From a checkpoint of a small transformer trained on Wikipedia.
Training: a variant of Muon for these matrices, 443M tokens, 6754 steps.
Each number is 128 + 32 x the weight over the matrix's rms, rounded and kept within 0 to 255. Layers, rows and columns count from 0. Numbers have three digits each.

# layer 6 MLP up, 1536x384, rms 0.0743, rows 195-301, columns 256-319
164139163127065151061163145101092108158087148138137099147097150035133118084163137081101175114112161127066115090107128129208163112114154097094120147146112069171083107087142146107154129159125100
186155068127131132105165132097125129158061200111122156130137146217049142095126133158072174135170109107131155101110146060077097120107166136157162188101185117154146205164157105117177098162164104
131092141109109193146137116126061119095126195127136111161151165147144101085111129157127110118166125104113118127138065092166153140093156161112094064145144184133121078112063080157089149057124082
156141130143058159131063158139217074133078153148142145110110102147102105162059149159146103130139138065205110119085145138150128191103127139133051072080114160116094112157152117127100157147076097
157109130148184118124140184079152144101136129147200119100157135153084138095187132171144137155106159106114133180122097162100104098145140110123114133134117161204166151167150115140165129070097111
100097145139119171104097083119083079151157060092126129084125132095127159148126109128144156182149168107110116143127191143127152085175162114129111117098132096112163132091167140073150157110124142
117076199172161111152090087040114132079180117107135090111126107099143124179077181119113098182158149135096137122100059105103203129134135091096142131086060168134133143120129114097127132215177124
109088081126170151160131132141054099151084125111061166185177124126158185142147090082120147135149111108128150118192172161149117076099081148135124138147129116096136132136115151094109188142047133
164048140126099131101147122100117121110199096087166135166125147142097102073124201133127139143086159080123122206104158155068098206087143154179108157132120133135110178145161122026094151105142123
126115147202098103148142145147107076124082122162128130174128122073109132206184088131192032170111115154172168152139128107102117170102155103149131083094120107137186112111086165110012119165114066
093090175134159159170115121104120166121137094160127125079129071155109132121112145113121167154110089139117128138077070140145175163122153107141136115128069133113201120131113163125087146154109153
085142104118055056114147134173132111171117122086084151116090097149196071119066146149163164089147131157090173147158156086133188090072123097137119217175042143155124131165095145124103198166141106
118127123130094129144086092181107098103161126125133162137163155147167140181104143159151101115149073135096193145146103146124168154118135114155135150070108077085180073083115148112128169111091115
187128146134147172091126140094205075161115122100054123162159166142067097132145078084115096140150151116123134212119119128165108141112101127150113180188095120123194109082113099135109148163163124
155136130098103125088176137144149123095097092134125105124133125118178134180140103178155117140194121150134140212191046076107086091136101103115125132169125126084096128185107136123068122222166096
182134147120110185052150107146061114192111195154039135065126168123080137110092104146088104097186179213140188110083133116154098040115141134145173124139133113104128109149083108105112132129107092
167122136137140138145125115138127144106148177205108103140112061160130137126154087084112115095164136100146155153072131144101072122116146167100178101150110134083135093108135116161133112164149113
139124090132106110127164123087117090115072150125106142123085151186091142157109141153133174091105129142119098098125169084107135130111146088086151174141232186131129140167175156110099115140145147
157122114117155132082163113132096156108133179090135129121109145056139124112151090124129133132166149122114122193085141114140155126136150133158159146113071107114152169066084166113098104118140155
142101147188112140114120141174155130100148122135098144141113129076136154158124092117187146144134084134096115093123112125104166176124106114127134138156144090166142171080123125159165057156129105
094175138117123106168136120120125133093162130093082076128159148114177151101102157153103147169121121184103124085133123104124185111149107120190134148131105139114114128118155142109182150156091130
110102120114075099159159147128084198081119086126111151135140163103149115090133127073123090145086149159120125169140109160171111133154108105118166169102122166193133137072144170155105118097106116
156139021190121126123197077140164070104171115092096094043105139137207122144134141141066088124226127149092120131118135167071107082147093113107101113149156173132147105139141133078167124149112109
122127089115148165130101165131139150109095166167137137098095132093107084059098083107119115120124116118129143176100151135087123123095117068112126162090176096154098148108136177157128115050163166
117115115147109190117119113134106097109139065088124120162147143157093112164123126112145122162155061156126091162197165166112093072144105086101154128054183098133160135189151125180087096081129138
154170119148121117087120125069115155100160104052148121126160186069139150059130097171064152164175151134155157131207131143121112145134090079071150168110143188170140102156192124123107135111188127
164131085024104112063125124124127164085136104144139123170086108108152158085037064192210136172204150146085111131107148116131140155093155132154152140097146171134077127133117222148104221162131107
143144129124155137121147179133103127134115095145160050063116172145094134144155169125124129171126143079113121111147114122143128098135141120155081127117074163129126137156103169150113224084099147
134177143133150139126121110111136173106134137072135163160181089161207109142151120118122136147179132129154089123126143171125138143182136109174059156164161151088126105088122132117121122112198090
123125126166115164140084062147161085116060135162141040077129125065170095166121130129084157123152075142152103169118111077097131151174126152122035122084176124115124142144129132131101178097145093
155115112122114120139130180150131124107150180122114143142083121144129122074160061190108113135098102112143123140110121134176236127097119104086061165143138094133106158148136149154095148152093138
154147108174160106149104153150143089165172170057126086106105151110124073124121115149117054151156155103109144069128141164134136175162167154105132178151128136115105171066126155147080135148107109
112115110167101131135148133142128191120161047143147145066153137129153121108102127208140139100107155061117165117136152120108134114131127117155106122154147109113125114141090109149060154102112128
107148074131106141165117137108100133139115081108179146087097091098137151184101114123187167133114119121097138135135116097105164173140166111129042166083103123149171118169124147195164142117136121
204126136135140125156084114093073109122089106154116128185114145112141108131116157168098125162127092122186073124126144164157137062157154107133107178129116122076138131087121076090147137134151077
081132159121126126129084099179130123125107138147117144094123175107137067124113098094098167173151174116105101131110152101146097123119126130149115114125099105123173175118164082084174115192136125
220147167117156104158098102152144181122106109128117105146114095139125131080071110061142139129089115118142112171132183127155099103188123189124123156144186152136129134118114115167156099162155139
146113152088147108095176140023128128084130162140096086121116100067124122094099177147125140143131170111123143145122093056115107161162109118137114125188140149146089127099129108170080101115146176
152093190137114083132094085098134126170090176126109154176151153134143118151167158138142122112135162148130157171109104096113132190116146149140128144123141113139163180154157104125130164159193123
151088054132139118119090187129124119173099145124134121128117104096133063157088128114128134082161113075141150167123097133112136164117152124153167156132111173138091112111092127131136119092104122
099124145127159099133155175068116092106095123123083112134189156126132041123056112141099087152117108191120155120112137077095149183086125198121138144146141164087141096084080134142170107136088127
109139145145130133144093086255160128104124118066118121085139156098118084177054152119106176098137116164052062150091085076146105132132163165103209176132162139163092165113151139118120129121115073
130066167142158132135072097151134161144122169100162092124212105177143101176110134062143143120141107086128125148121106151064111122184100194120120118103104211164104147085152130143145165100127070
122117088131120107083129105102133085110098165153132173092063120143138126130123151147081135144141050121085057143137195183162168169118100100093146168183111179110073139099144147125121144130138177
125122126159097062135126131126132097112082157123128144142092101135141108122144100147127144132134109120106151152110111082111179141088112140118158183141103109084161139136172124134124124122117115
147111157126124140068147096166093078073067124152193108146136127129131144117130136072091145156138210103121099153156109114092142171066107157081113131150119189113171097083108147130152178138162101
145127125171108123157115134148118107172162152149179141131127134173122108156099070181139153114140132093095142146120118139120060124181160077169166144094149128170125117086101119134148132097101108
153142141179130110124119097171126147134154093131169140172099095148126125155137139120072134110154110126143085155167179118114133097143165128158104154181147141122082187116095142149137106118118066
183162117105106114128151111132123120114068118108068144141141080087114133118144143159134154142149200139101199131103140076129067143164104114153133146172170094107176140109140124134088170122148100
153126148190125158106175103071129100079158124153113100106071140207089105083144087142109168071138092129127128137149118165125174115121205160200129108150194147081116137109099098152165123144115107
116130106117097158113171124056137196179165170091099160119078122104074105149053147126081113108148161166168123126108140167076127159089068077145127096168080117225085141152050173148120128110175158
082122111100119107074151172178108064119125098183171157217135136145135156121147125160119095148139113188085147099028113112062124123155132188145125136134147079124114124095099158208093127110166163
162140149153140148194166076134187160144125160126199112117158037108070119139124166156119199149167119099080106177136147112105065095128105125102119182167110177135090185097161118092125127096109135
145124130112157097149128099094122084136079118161108126166116162130159120169156132118176152122124071128124115164089121138132127114125073157133091113133148154083155136133125119122127120123112103
125099094143178114144085080113103143134098115071162140113090153133117130188147075157118116157112118100144157144150154098143124098100106185159100128106092190195164154108078178123152229129141124
115134159124093118128130111104104143080154075093142101117160134107118117118134102092115122212084095054116192149156137129105119180138108124100064145142078192093171139138107156134154112111120134
145119112120074105158094071132071105126089116165189120142107157136144167091147146150110116181115169128132109123124112123138132153113063123130104094091085135120140111133098107108091168081181118
124124107150128067162094117116121159128167153132110090148126126169141147126142142126146113137151131128073130147159076126112127076087118131155123179152083114132155114146072154121102124185133092
195082124117157112113145180126099180102198103001083147136098135101104127180145062087133139082149126144162112094114158065119060162114093093130095108135079119175096129085133133188164098175154123
112101105122113189085119156151175090121080109098119123203130096159134103155166103118157092098098152141177123155173092136068155110120156147137141110105123128125178130097080146137083089134155141
095146101152149127156139154138132096120144166157121098129108097090111142111109110134123100116117115100143150116181106127168095131089162131067068151215163151124129090157163124113170139148174098
173103148083127131140113080056110146172167104110155118120123118125137128135146156133142145136136164162163147119120189148173143057128104130132150132124155111117145083130104146147138109117119111
149092169129074156102069106066165140123141129129109115081150166121105118130119115091114125158154217130096149193129132122065156115141180129153072087160066130087106172145140075128099172132121166
095120126104112165079133141115097203141129084133129118083103094174086183114134117192120097129132150147145119114127090132154204118180157143136112124045054142141116153116111129094101165110143168
133151107169011142105121102173140130157137143120138131210134191054138131151110095115155150142174122135154090174127189130123129158101139110143058155097093139119141149119166122141096113134116090
145152154106123145132178107173117112083156136117148174084190131127101063117090131130138175122139176135088133151154129143157164147114135100124143173163107129147092174115207148134155137094162148
098050146150065150088153113139050128150171098170094104108087095152136146127105118115093115072131078133095156164139136108093138105178086154145104129125126116101095133145160119122130169140112142
097108045142106124040154137165112105168153177142126039172080204103166135174162182189086081179032176087147126079184156092110155035151158143178087117158071147057105147083158144104139121094156114
128110084067125155103068117179149109134133203126139118133122140045151212102071119171110139111160155123081142098133133099057138134139070103187146113064114087153100128132087112147122125195157096
146099197102145093160061141092085154104160127098092190105100093086197076143115172126198113119100149124162118149030107139150091128168126072134116129100089115182090070189134164092084104161109089
165110105148124131067120103109153151151136098122142161088125153060167102200029135174104103118165108111039155167103140059233186133110107094167079097114083145096167116129115123124076144086132103
171147125135137097090097175118109083152154112141092176146118141136190092134107108165106112084163127171096089093098106132121146141092154123158179081152095093103167128145139149093132134069120135
125153117101126197098068091118133151113111103143130118133112169113124062126206154132149111162180188172088186175129190181196163099091127140099147185102153122067099138169082101134126185135113126
098185114170073138072121077130097062128022132132066119136123093172148165151161142100159115172189093209102111141103099151159085114142114112103182113105148097124094106115169091147074145171139138
169153105129100136090117154131154108099136132149124173149176143172144104104150073166142171147132165103140101122137176165083148129203127132175130104113113143139137120183132051085067140157125141
161163116189058129131136116165140120127171091129129144150132133120155100132154112113113106144166158123073155132176130115100107074158154100110154147150124127146068140149109136098041136135095128
124132116155110123109181069106131115079123121146093102145107168153142104154088142209131129138136094118160128201128157095102157181115125127134156160106145120094210159072162039147119122102168126
143128123090162145162114153165126137149138046108055172124126116116055119153138152138210164113155092107096129141102155157062055117206181106183105086167139144133090154129171135146134098083107118
113123117158156112123136157107152102116142167156140091092113154180130124129168139145136128185129115121075159100121137113133115167125110132117151149074125088164137105134086066182102158083161080
124132127123167148161090164112166166127107117109140097115137100167155153129190095138118154134121098149130121130111113101118184155097112155101095087173092132140125118124152085146146066100168124
094095104170176116157170146147093100090138141108113191114108161128186160120087138127139128163189126090160146152178141145187123133141188133162086159108097112100130086099100082123110145197155080
142142120145122148104129102123087157096142176137147204156163166109138174091119092128144069144133134154156101093207147170122146138056164111130168117144190154108119117160134092150132170107183133
111102065093154138127151181137083132126123089149097129144114171138152171154135107100133068115137216131159063150067104124142137138111077139116125140138187132121130104175130128098168166122128169
148136174130166129138131049143109192100127108103147134188144136197145110255158120175087112106147120129095126090098172114109149142166121153115086168127163136168123106154161182111121092122130175
118137125093089131119119084138105099061155139046200125169080194123117055146164157162083109151158133125075108136112115116131127120097073129136142144158102127109148154110090160136081136082131099
173107104128068125105122118124139137145158117119119123091081106113125152142123084123148136090116125118120106138116111103118096131137141108212088108145145146164129162183090120144101110147158118
158091109112129172094133124119118140148163145118154161129129099168096113149076133107110034118146131107127183143093130128170183114150123144087137093165174151146097128124099131132147095130078133
214144083205196139144123109138050104173097167097127126152134150142118148170146118144150108109158156156089108177162125139149131070161114071154121117147163151174131113146097090098149120116068105
155174161112122123097130138147086108152098092150163132164071068092143141108099120145128045175173110154136107152138119118094097118094055075109142156106098116175148177127114161159138115161095107
069121106109201150139163149174080161115160113090128142135050056123164079136179161085149091159132151117091099148165127126166106051150139110119131201125205173145144104119137161184155097177135151
116075130121134161143139107152074160151128195189131139090097147103118121175152065095152175130107093127101119150123115132130114117152141156104081159125098097156085146149107088066141124187113129
090089084070115166122105091099084087127100170090120142129088147114096099130066110176123127107102155144142111187222132118116084127122082156149130067152109129126173161126177136192117163126202073
145106166095129160056104120116135059104226139088086097082155158177146148142149113094097145061109079127129170151092103147097145078141161133202181216157143180150159103140139144084101141096115136
099173159156132150120110222102076113119114121159165135155152151092118122122122182123087118153171200155174138140157144171111151171065150136110157122125142100211139165093131180128138112077170161
107133175164149126181185142139099121125164123133151118121115157132119106127146112139072153166130147125126106142144148174090097135093140089151087124105151118165142149139130077144155123109151083
046147107135072154083129153152132128100149150115089194119092103151194143218094154193215155186101103175155180113088156098097145147146160097161187178110133134140124099148181143108058146094128161
147146109158093131117090110085163102222143168119090146151123155163101164098181082081145097109134176165169098116227139159147040116107118162089125157126143131052138094126122141165114136091097109
134150184151193075119074117125083175061127049133200128150090145069150152126105217160147126115167148122151099162217143151076105140139085168206120115068058121102132127106135112095134157084182124
104137092106207165147087132063158126040091175148109071160114103192100150113167167119072095132144137139173147105168130124088132122155134074156106134129197139139121158062181079143097137090108108
159134150123167147157098147079116105141142089087123176141166060158096103066123121098097113204129171163075155146188191116113139153084088118099134131180095091127127155143169188152146155115133102
144158116175192119127112166131072091078097081171173153133082122159097138077063174091173111146169135095165180099192152128100109111071143162161129088130137141120078172122094116110102147120113151
149101166166115138176115124153084110134132141080147079098091170157108178166080099168110163113119109141122111178130098103162141111157137144147119146147123122134113152106129077143133129137161127
113132155136144107179088147106149085105089123077147136156112117111123123076117135170102125126122094144183110124111124162157156142160147139077168141134176139148157138099134136124147130135148156
158140083133115145148110154100106176054105191175119120163129130105118149122128153146135169157176215103156093133123097143107104187175134137149156119168113131124171140110165161188146143126116080
162134150121118106097144105136094103101111146122177163124116132103175133105085097137144188104105141134107127137138152122151106092136129144129159159171074171136217108166104103086074157132189144
084177088096173076133120071132146141119111091088079171136176111157175087143160197134157139155080118115118218107123176036076150179114087148164116146056130105112148189202051119110236227176160111
146099140126090086106127161120114058140090176089120102167155201163059124181057118090127128109087060112185103143092133156114062183078153101105063147160084095107108147094135121179142134116170112
# layer 6 MLP down (transposed), 1536x384, rms 0.0748, rows 195-301, columns 256-319
132146133163149101169083110125108173110181155139161118129204072135117071129143105166093160118192130132170108164087130151109096204134091104160147114099163133199117140102121133139081102103169127
071135091129092177122101118115136126142119108196138073074121131117119167104132138088177140067080082102105071158123126120066149156102135164097139108174119140109149109072087165096131095114092126
111155145137148123153106209148126135107145145114174059087048156141102134050136118152122111103163164130108137127144124163074194221084089116133148151161141174091156132102173164102097140158076128
104163172102226102144129137177111124170089131150085110118117143122093159122150172126096130069091073146108147122153117134085111119085124152104201180117158092131152140178186152137118117135123113
091138073147117200157045150095117123073151190181114127200045108131153172127126079076150127132098113097097168118144146095075125138155107127125140170151126122148124076173153059106093128109076153
141109137086113134186078067128145154141138112108118079172117143109149101141149117140136107130141189115085112130121202178128124160117122098136155113117063099115127127115157139173082158113108085
105122055125122177137109158130134148156126100150113145081112112143081143138176165136206135065116136157131103078123111169107141046112145121144123092130148118159161139119177153114119101084100084
101122152124077112083128137162162101128138102078134110111123143117166121059113153148129079163132086112091086131140078109112143181100096128077169158121113082090178144122162116132153120159147084
087113254094130159147087131112090187124135124095135117173107097149172159148127152202146128117144136132101144118091124145197102119115160179196125108144169116096151115180122135127101082199120102
102155129125123138107188170065164126175087135166129090105120174179169154062081138115133146178144045165103135141117195125136192084139110143100165108142089119098144148132135094174128114111076185
113128136135171127143144120111098145092098174123121105138198165123108150151124114164119054130163190060103076132154112107110096141122140195133136170127131083128127095141185145103087133163146153
073122196129117105091147041078058125187159087067121175120142095115142171078100163076061097176138067126210159162215108125134112170111162185198169121121168140130092103161066143118070180191214092
104141128110122090088130144114124093105129134112058063130104168165087137058138156135093107116153184148126034171102088141125097084087162137111142113148128109090087118109106102193103108119141092
121100104114148160136135090075162176068121183130181107139115117145125080092121075168102142138159128111140137083175191093116149140150146133080115088155186147101091083090122144093139118109081162
049157111118151132097116175171198157090172108119146167111121050137164162148163171104114074074141123124121107051109101086127143166131158161142131058028130145127111085074101154149143111069134190
158059153131178095173127106138144117136185106107098130102154123130113166192103142122092125120111119127098139178174169126111194126159096119030155094107120123108144115066122100118143127152161143
112136114146131158157127095103164108152136086150121108094124119109127138126123146134116131144126106140126086062158136088115116162116126108112160154138159125185066130135135131106153108106162148
162101146142146111135088123149133158113142108147138088201129079095160076123157122145112122103152157088150119162112140135137124163133113143161176115113114077090071116157119106132134144158127073
146148156174114106136117155163119115125140106164175078113144167153148154157148138118143115084168145128077153064131105099160059107104154103134156138134107190101163156101082104124147079067092160
157132155116117135121103127116127138120098124096084144151125134139074109125092164126137128086150103064175104129129167116142120152126117120112141085078117105132131138099177178066127144146155118
115193127129161109126109106103185150127111119111069142122102080135129116137107184153128141158200130123143121108118166158070128149185110067148138141103125135150147142123094198055135141105130098
154121105076090110180120140120117157130114112142142119121077201152132152181150061143111160128123128168095109111165131116133130081141137171162075188146137089086129146175154181106132100114137147
100190179082102145176118180066114143098090145141206122181110156152080150022147089099148115123065145086198108143147151073103142213091161165100106126086093073120147129140146077084113109076108167
127111140094122111109116137088126117120147117139127156059174126128164124160161150062084167120152105160140131108143129177141111052140070142132175205144180143122175153122136084152167147129139162
061137123068212199149191065099178165083110157095156207168054169094079149060155150106169161114152160111175096141163051150067132125144116020129188048087116231142049202134144146124094131109147178
084126169165197191158154157148122120184113154083106137138136104120103142137073141142098091091125137128127159124171106143092039179133172102106128114152109114168163149136099125157141166100141120
087130121156144124119180107134140153125174138146185111093131129106128096101153048116117109107185156105079113149131154194122098179128142158108147165181102164115129088141136173148204074157114157
107113116128110153112185154123159116109093144142127140168116117140126134169034165127089104147120120165127096115158179117149102115120158139073135165209093092116098188153138112112143133152118142
145108130116090128091090083138106136121183148121087090129184150060157078137108138108129160127079150112128126129149118110084114157189186108116112158094170107146206158133114105118087113162138169
073134136098126125168153135105117139134132132084194109076176172128109123103128087113109080132082173170137100166133117124120107118126096140157096098159109048095050164114120143142150051076143172
160107095156098143089133108179114150160156103163130124125166095142152137116043118195071168141137161175070158125206162110125147124122096105130168104144086130179138101156149159153135139133117154
171126111150194152122146131135117114142187130162155142174101185061110106116176197097098118158170132174170133109152066069102141093093089131115174168126115116107109088101130080154101157145067146
088144141128178109195135120128147122140095142076100133071115190169119110105151190133132154129115147147112191101107145143109124137136119130151170138073141154125118134128070121076153141116159111
112111141134114124168167157153179134142102126107095139131143134154140132150088087154120105150069111169136137180171118165150136098142172136140147115160143164182106102096163093123096103150154098
200152144127113081150126083153092140122045119146164094149148126116141117119147125144127126154104170158105111117101146089180187115169146056137084143117095134057181095131111083126150117148109129
166114130117153182141149204100124110093143171150177177105158140152076102137144175110142131086108135136165137065191142141127113106157124119118092136127127095091107125129128100123077128113118107
099143081128108147160163147145091170168070125094124098136109121134152153118229182083077144128126147078180146048027055131111121132091095109084147164119163089114170105059111167126134105104134120
195155108119078113124141170093163166130149126070113193152129130120159163098132137133105152151110000141130145049174114099101087125093151109101163099164089056139101156185130167149165144190133091
128100143102107103132158149093139147072099134150131147123190113154147170136089107126112150098101072160118085109135139128162133084133148119120149117151165129137113097129177100167167160145075120
116155198131118121113131092134110089116088165097109109111133146112155091112129063157141154063101132177139109105159145144126155191131132174115092147077173113173142163148153178139166139132125199
141128107120127156076159150076113147145092112083085156123128147152110142179129162134102160113133180136150086120182052091157094164128161125080098149153110118150123081114111069177102076097176098
109151090139109129125066140177119107107124040103100135077113099118169102147136169114092229159075139167075129147149108089148077186159111079086131109139079124140126142141185201131162117167210140
091090161116092133204143134160182133104138131042114106177103105083149104229090095153177117134107092178146068163151113112085146145096130079153140146105092158175068071188108121118140142148105142
111133080118135196135130132115144069106143152174094179160148117095151115062161124101099150111088178103109077111157121184101104118131133055146065127169088093115124184119106074157069097101151170
114114117152211137145174161103141158117132124107142118099117126097095141114077140118072158133111138111100145138122132125096155078124145133131112143115123123146181149126173155174152102097133103
127153134075109153091095148114138088117156148135124084157130148042167112152156158060095089134123103118058142088071145130141152139142140140128102106114128121066120095130124054150107145094097077
116104150109129140115173136145153149105140123140126124137129120169158203123117142132152119180108117107152082147139128099145177125115113096124111145121081135128125164100095139117145128111079086
120121117128144148146113138095125098120150073108137149141107150107093106210125111140109147102100115100113132139135137108119137128173108150116109177131146102106094133138131153147194105097069145
165136151110155130086136113152086113121171116151144090172091070138148110167113139131168109120145083113094110208119136145092145095195085137097139129113103146128087147155111145100177069133134094
153168068125155150114095171096193093151061122209095112132139116158186085111130169175135132109128105168111128159166131171152206144136144166130116128111123104119139132107145110140181151165171192
138117126147140202092126154127060120126123109169160131209181063165137164144148113152163070078083199136121101105121104100132096142100162095096142119119163133080123111112229182119135124161108093
171135145171119093150100122161255170127104201130164132233076175130093146129107086111178165199133160122076122163077107143129096175135185149121150147125049146151185123131119056207096098098047067
140034117200089097051182129146162164094177166142102149180127138186152167098163160148113092203157137058126151188141113135121184161169123094193137133107069142145147119146100076174123125100124121
134134164105165113139140113125174098098127143103170080092127083126143144151103176162134156167129134090117130121119146141097112139079121105127116158158083130101168139123145132154143077152155121
122153103109153096129085102122212114145072239163107108135152119128138084137129122148174079141094141101152127124137102156163176143190080133103129133076144139118162147142151127110111097138080136
170119107141173111167167155102182119198137134170187180098090119111136128068148102131106163124068155099090130105131164133057086158080115103145063096089115152151163092167141148089085128138078090
108161082119111151126147119139153158094153089132114092107105126080123096123137172126120104116152144096131153100115103161126095159172167128132158166140158128169106080116179068104119130138135113
111086109107089132141152044101098161132131095151155139109117133139159083099128098158189121109158126085096158144119174118143086182091110128111147143152091093078142110116070133124074139106120081
124123131109081102095167127106146145095130186109092143110083156162125121125154096146131012108177122108173128077117179109126122076121164115075134166115152134104159142124145113188170130098101162
129077174154158078145126088104123130148154158122106077136186140155159142070188121126133146151152176131151158150097087109158115101158123137128131140139126091082143112093114164163075067146121164
108142091167153101130139111120127224131140099129139118123127125152125134124145092181194158161136167128105095113080117098085096126103181137156127102118116109159129130115145092161160162116149188
155096121128136114147143094121152087159087142127100164137162126073141124078131143131107117134114118142124118103091146154091082150144145084107150132182128101130170092101073124083124101132111150
131163152152224121133149160128147118180159149078143168143141191130097137131081109118172097170104142092218086049156123083146138108124122111113100146136098084143140093145127189143122133162161136
127160169179100093164125185104184122176138142141179098151117175163164155091052058120136131108162150091122141135180121162115117125224111152098167099185110052078123119118119078200154074127146114
177100114106158124130108089150128100149111091091109158216156136116151161104125156172146101133134158117148155175164162122149134144134097160178105094058126122149155092110127129097171126153075146
108135142160170127162085163086076120138120096154090136083166129146175157125119108101163106095093159179152147146101165075106097145105124139134128131180178118118146114073128112155100143144201123
125163144191121103171111160150139161143108105126130113149155169133122185135163171173101079186193146152150088114138147138122165134098096160161166109158110146136143142094067094114121141133115126
010195049133018099053124081171117112142149164138067074133053148121153196164135149136120106130061095078042045205139138241007191179151121138184100186132125138072075126133084109089122146155103106
078157216121090110184106155154118132071107190132132114085101119160189143161170123111179125148117155105150164094176102134124129118110123128101192126135108149107120108128135151107181102094146138
090147100191139179112117131159143122171134141167147127095097113124172158143174085104115101104135130011209132117197105060104134052133118114125126129111070094146145110094120109098130110116189138
122170094176125141130162146073133148163179113104098176074062132121164164125133162173129167155132092118093149209106108068092158114093092093086085127105141161101115121130081060136123105161193116
115109102120097081118161095075105115153043143089176127147080115124129152098104146147082165102183102125113138092146183145153143150169111134064165128129167182132137110171109132137115165136130108
154065132038145050125181122097100185171166103129122171135101124186103116111111085236112073137149148110191120148088118080138159057135157143143132069144046180203095169141107127135141108172108176
157139072120179156137167152184198165130116123099125144137138122146088118117107122106143065131139131137045151177105121175186122118111148118094137098159126161133119100103077201130086106114106137
078131109184160114067146139092167141148114107144082147162094139077146159110121145111125121093087093114158158109144115126135103100162176165137118135104122121123115124135116133118111027178142130
104105138123126126120127209123123144134083195123134111086120062107083124172157107192134125121116092106193094086095105129106122132148183089154076168103144090131138144169104150113127092134143131
141102107207170128128156089125152147155073109088057097128118140112147111122095173117103124116085096088138116192167072121154085148129120188130137092158113138117102142138161144126141168139128152
083132108104092150192199143093153108127093164128143152116051218132164126218105206142110078117086163107140124129126144163057132187144185100089138095142116148073144090062175167119071084109154159
137206097137103118171161175144153089124109178099135127141127055117151155120160142105159152102111149156171132112151166148133114138125145113120121078111100131107096125099127098128133115133077136
166148185138151184101159089101139123181074155124180151075153117164158147157063107187108081108171153137130156126134127129075117136115171138113115114109104173148121133134136094099150161095201130
143104084141111135097189121157116124131104142168161145168172143148149147082150077133146184122102123137117172114100129138099068203151105073102125098163142134101145129162106119128165172070113150
159163154105138124092126129155182190111104157128169121147132114118193141130111081176127082206107112093140121151090112097134115103194096124095125114110128169156107120142145091192168129122125114
143118127145203152136177155082162121150148119122139103131123132184154077151125170105143134155174098129098160119102137111108150124147125130105077096132139162138085122090115099126117200121138171
127098159084106109146154118091145140203119125146154181140157162056123197072141116082103108100096114152122184068119156177114158190188151106183154090121184089100078176137089115155110119136123095
136088099132089117129150111147122108077101152113158199071122124136147098166153119136108142160063121080149108156170178088145130156108149107138140120130158151125159083113066101122147173087145103
129093115108125122159149122117072203143105114120133137114114097124142141103149142145154142077215094133118117097175141151132145115132169090150112071135126094115103099093139164120171180112098100
144172129115132164116097159127106138053142138143092100162125205145141113154133150139119140152080092144117176091120125143103084107156173130061106133132132135172152071169138134116193153103070111
156101134078115131114169169175135133214183122068066132194152143189137097156138110125140132142102089123146144103098089190203108136103147092094179210162114117131081120175080107117094160169111100
133087151115119094139108092118146109163118125155164086089159149113105094129117131144144152173133156165125117153151161133154074119175085149105183125128159087214110123159130124122119114133180187
140137128080119166117122181134146084115141122067110116164131206139099119112133128168145127137151147137047197132098090124150107134140151117119120116127131079081153141102112150098118193092107156
058149176192175106140115136118128101153103148114170096107126136083170157124079092123084143117159161167063143120184187133122178097196116103067192132115131093126079143103160117053213094097132126
042107144189166083128126117077140102160187127177154096130112078191121137005131123123156184077072148211134078077128099125107122147181099035168117155090129145122062170092115164113162110179155158
132088136186067139101175175123099107039118121200143131134151189129139145082137128107122097104139072145062140130170082210123096102182112150172131188168102140115106090108138124119185176121074118
094125109093141099194192150130153196180116163108132133062152117105075133159113091180142127101124170161111138159123125110137113084109133113098107175069159103102129162154076118124127092134077085
126135169142131153103043133201186111163108153139122102136125137143102077146147107097133168100096098162118164117160171113093119149207115128118063113160166143100150132082177125094186152116182149
143152007099122129192150107078133037097143140161120092113113134122125109183127154000104103130115121166174080166086092070138103125042136072136220109075124150207112091049157102194144145092182142
184092163150169059181132091120119114098112199124138058061202116128119158096165048126157111127141070145126116158143087150112099121133156123151114162165220112090125148070103087209089096104163134
124154209132126133180125145139137165117023042144041119108159094165160117136102125091130156167043160124117083134120084071176134142178168154171145126197189107211132131063150121063217181145149182
161109095159098055088157146179101128147181096128117161171170153158142140096130125142140191109171077163087114147111104111128155147132107168070089155080096113140130087168134150153145139162104140
111112150097145066112086085160127111082118105167155129196118162175118128101201175112148160055163085105083099147093065099092134152156082087125085042128128088123129110079201061066162150142091131
156077127125146166156152132109195129073107104155131142083144138111151122092133099163103140114095170083114128087136089125187186141133103148119128128049095110110164087131098129150121095109151178
096154122108125144108133152092150176071134163109125147111138149104151123113102139075159163121128170147121151122120137131186138146112190152112161105155145159148137101124144150122116113068092105
133118104161164156060214146135103163136090084162072141182116135144190082101114188145166128126130168125077181116127155143097130087076118140135133101124092129134131170114133184097125154140163130
123108124103074094133091123100138131093098188160114086101145103065166105172072126161151072131195126179078111161085114096110138063138100154132052163097149113100090130140100163162117086116139221
108162090165146124117121140164119094102068144162133140168183133141093168121110132116162135105172170126096081114074164143087173169124104106165070082207136146069183117104085161121177170165131149
141147135109187106099147050160187135109181092087183134130217143210189100058158099082022181117073096073181143114140153058129214185141138113012220119115166159111155153107103109117139147170116133
149109112067167194080098135065134176141130111081160083119145119104131153064125155131137104121157092165164105163111137183133134133109131155150116125132071127181086182214127116095114100112183173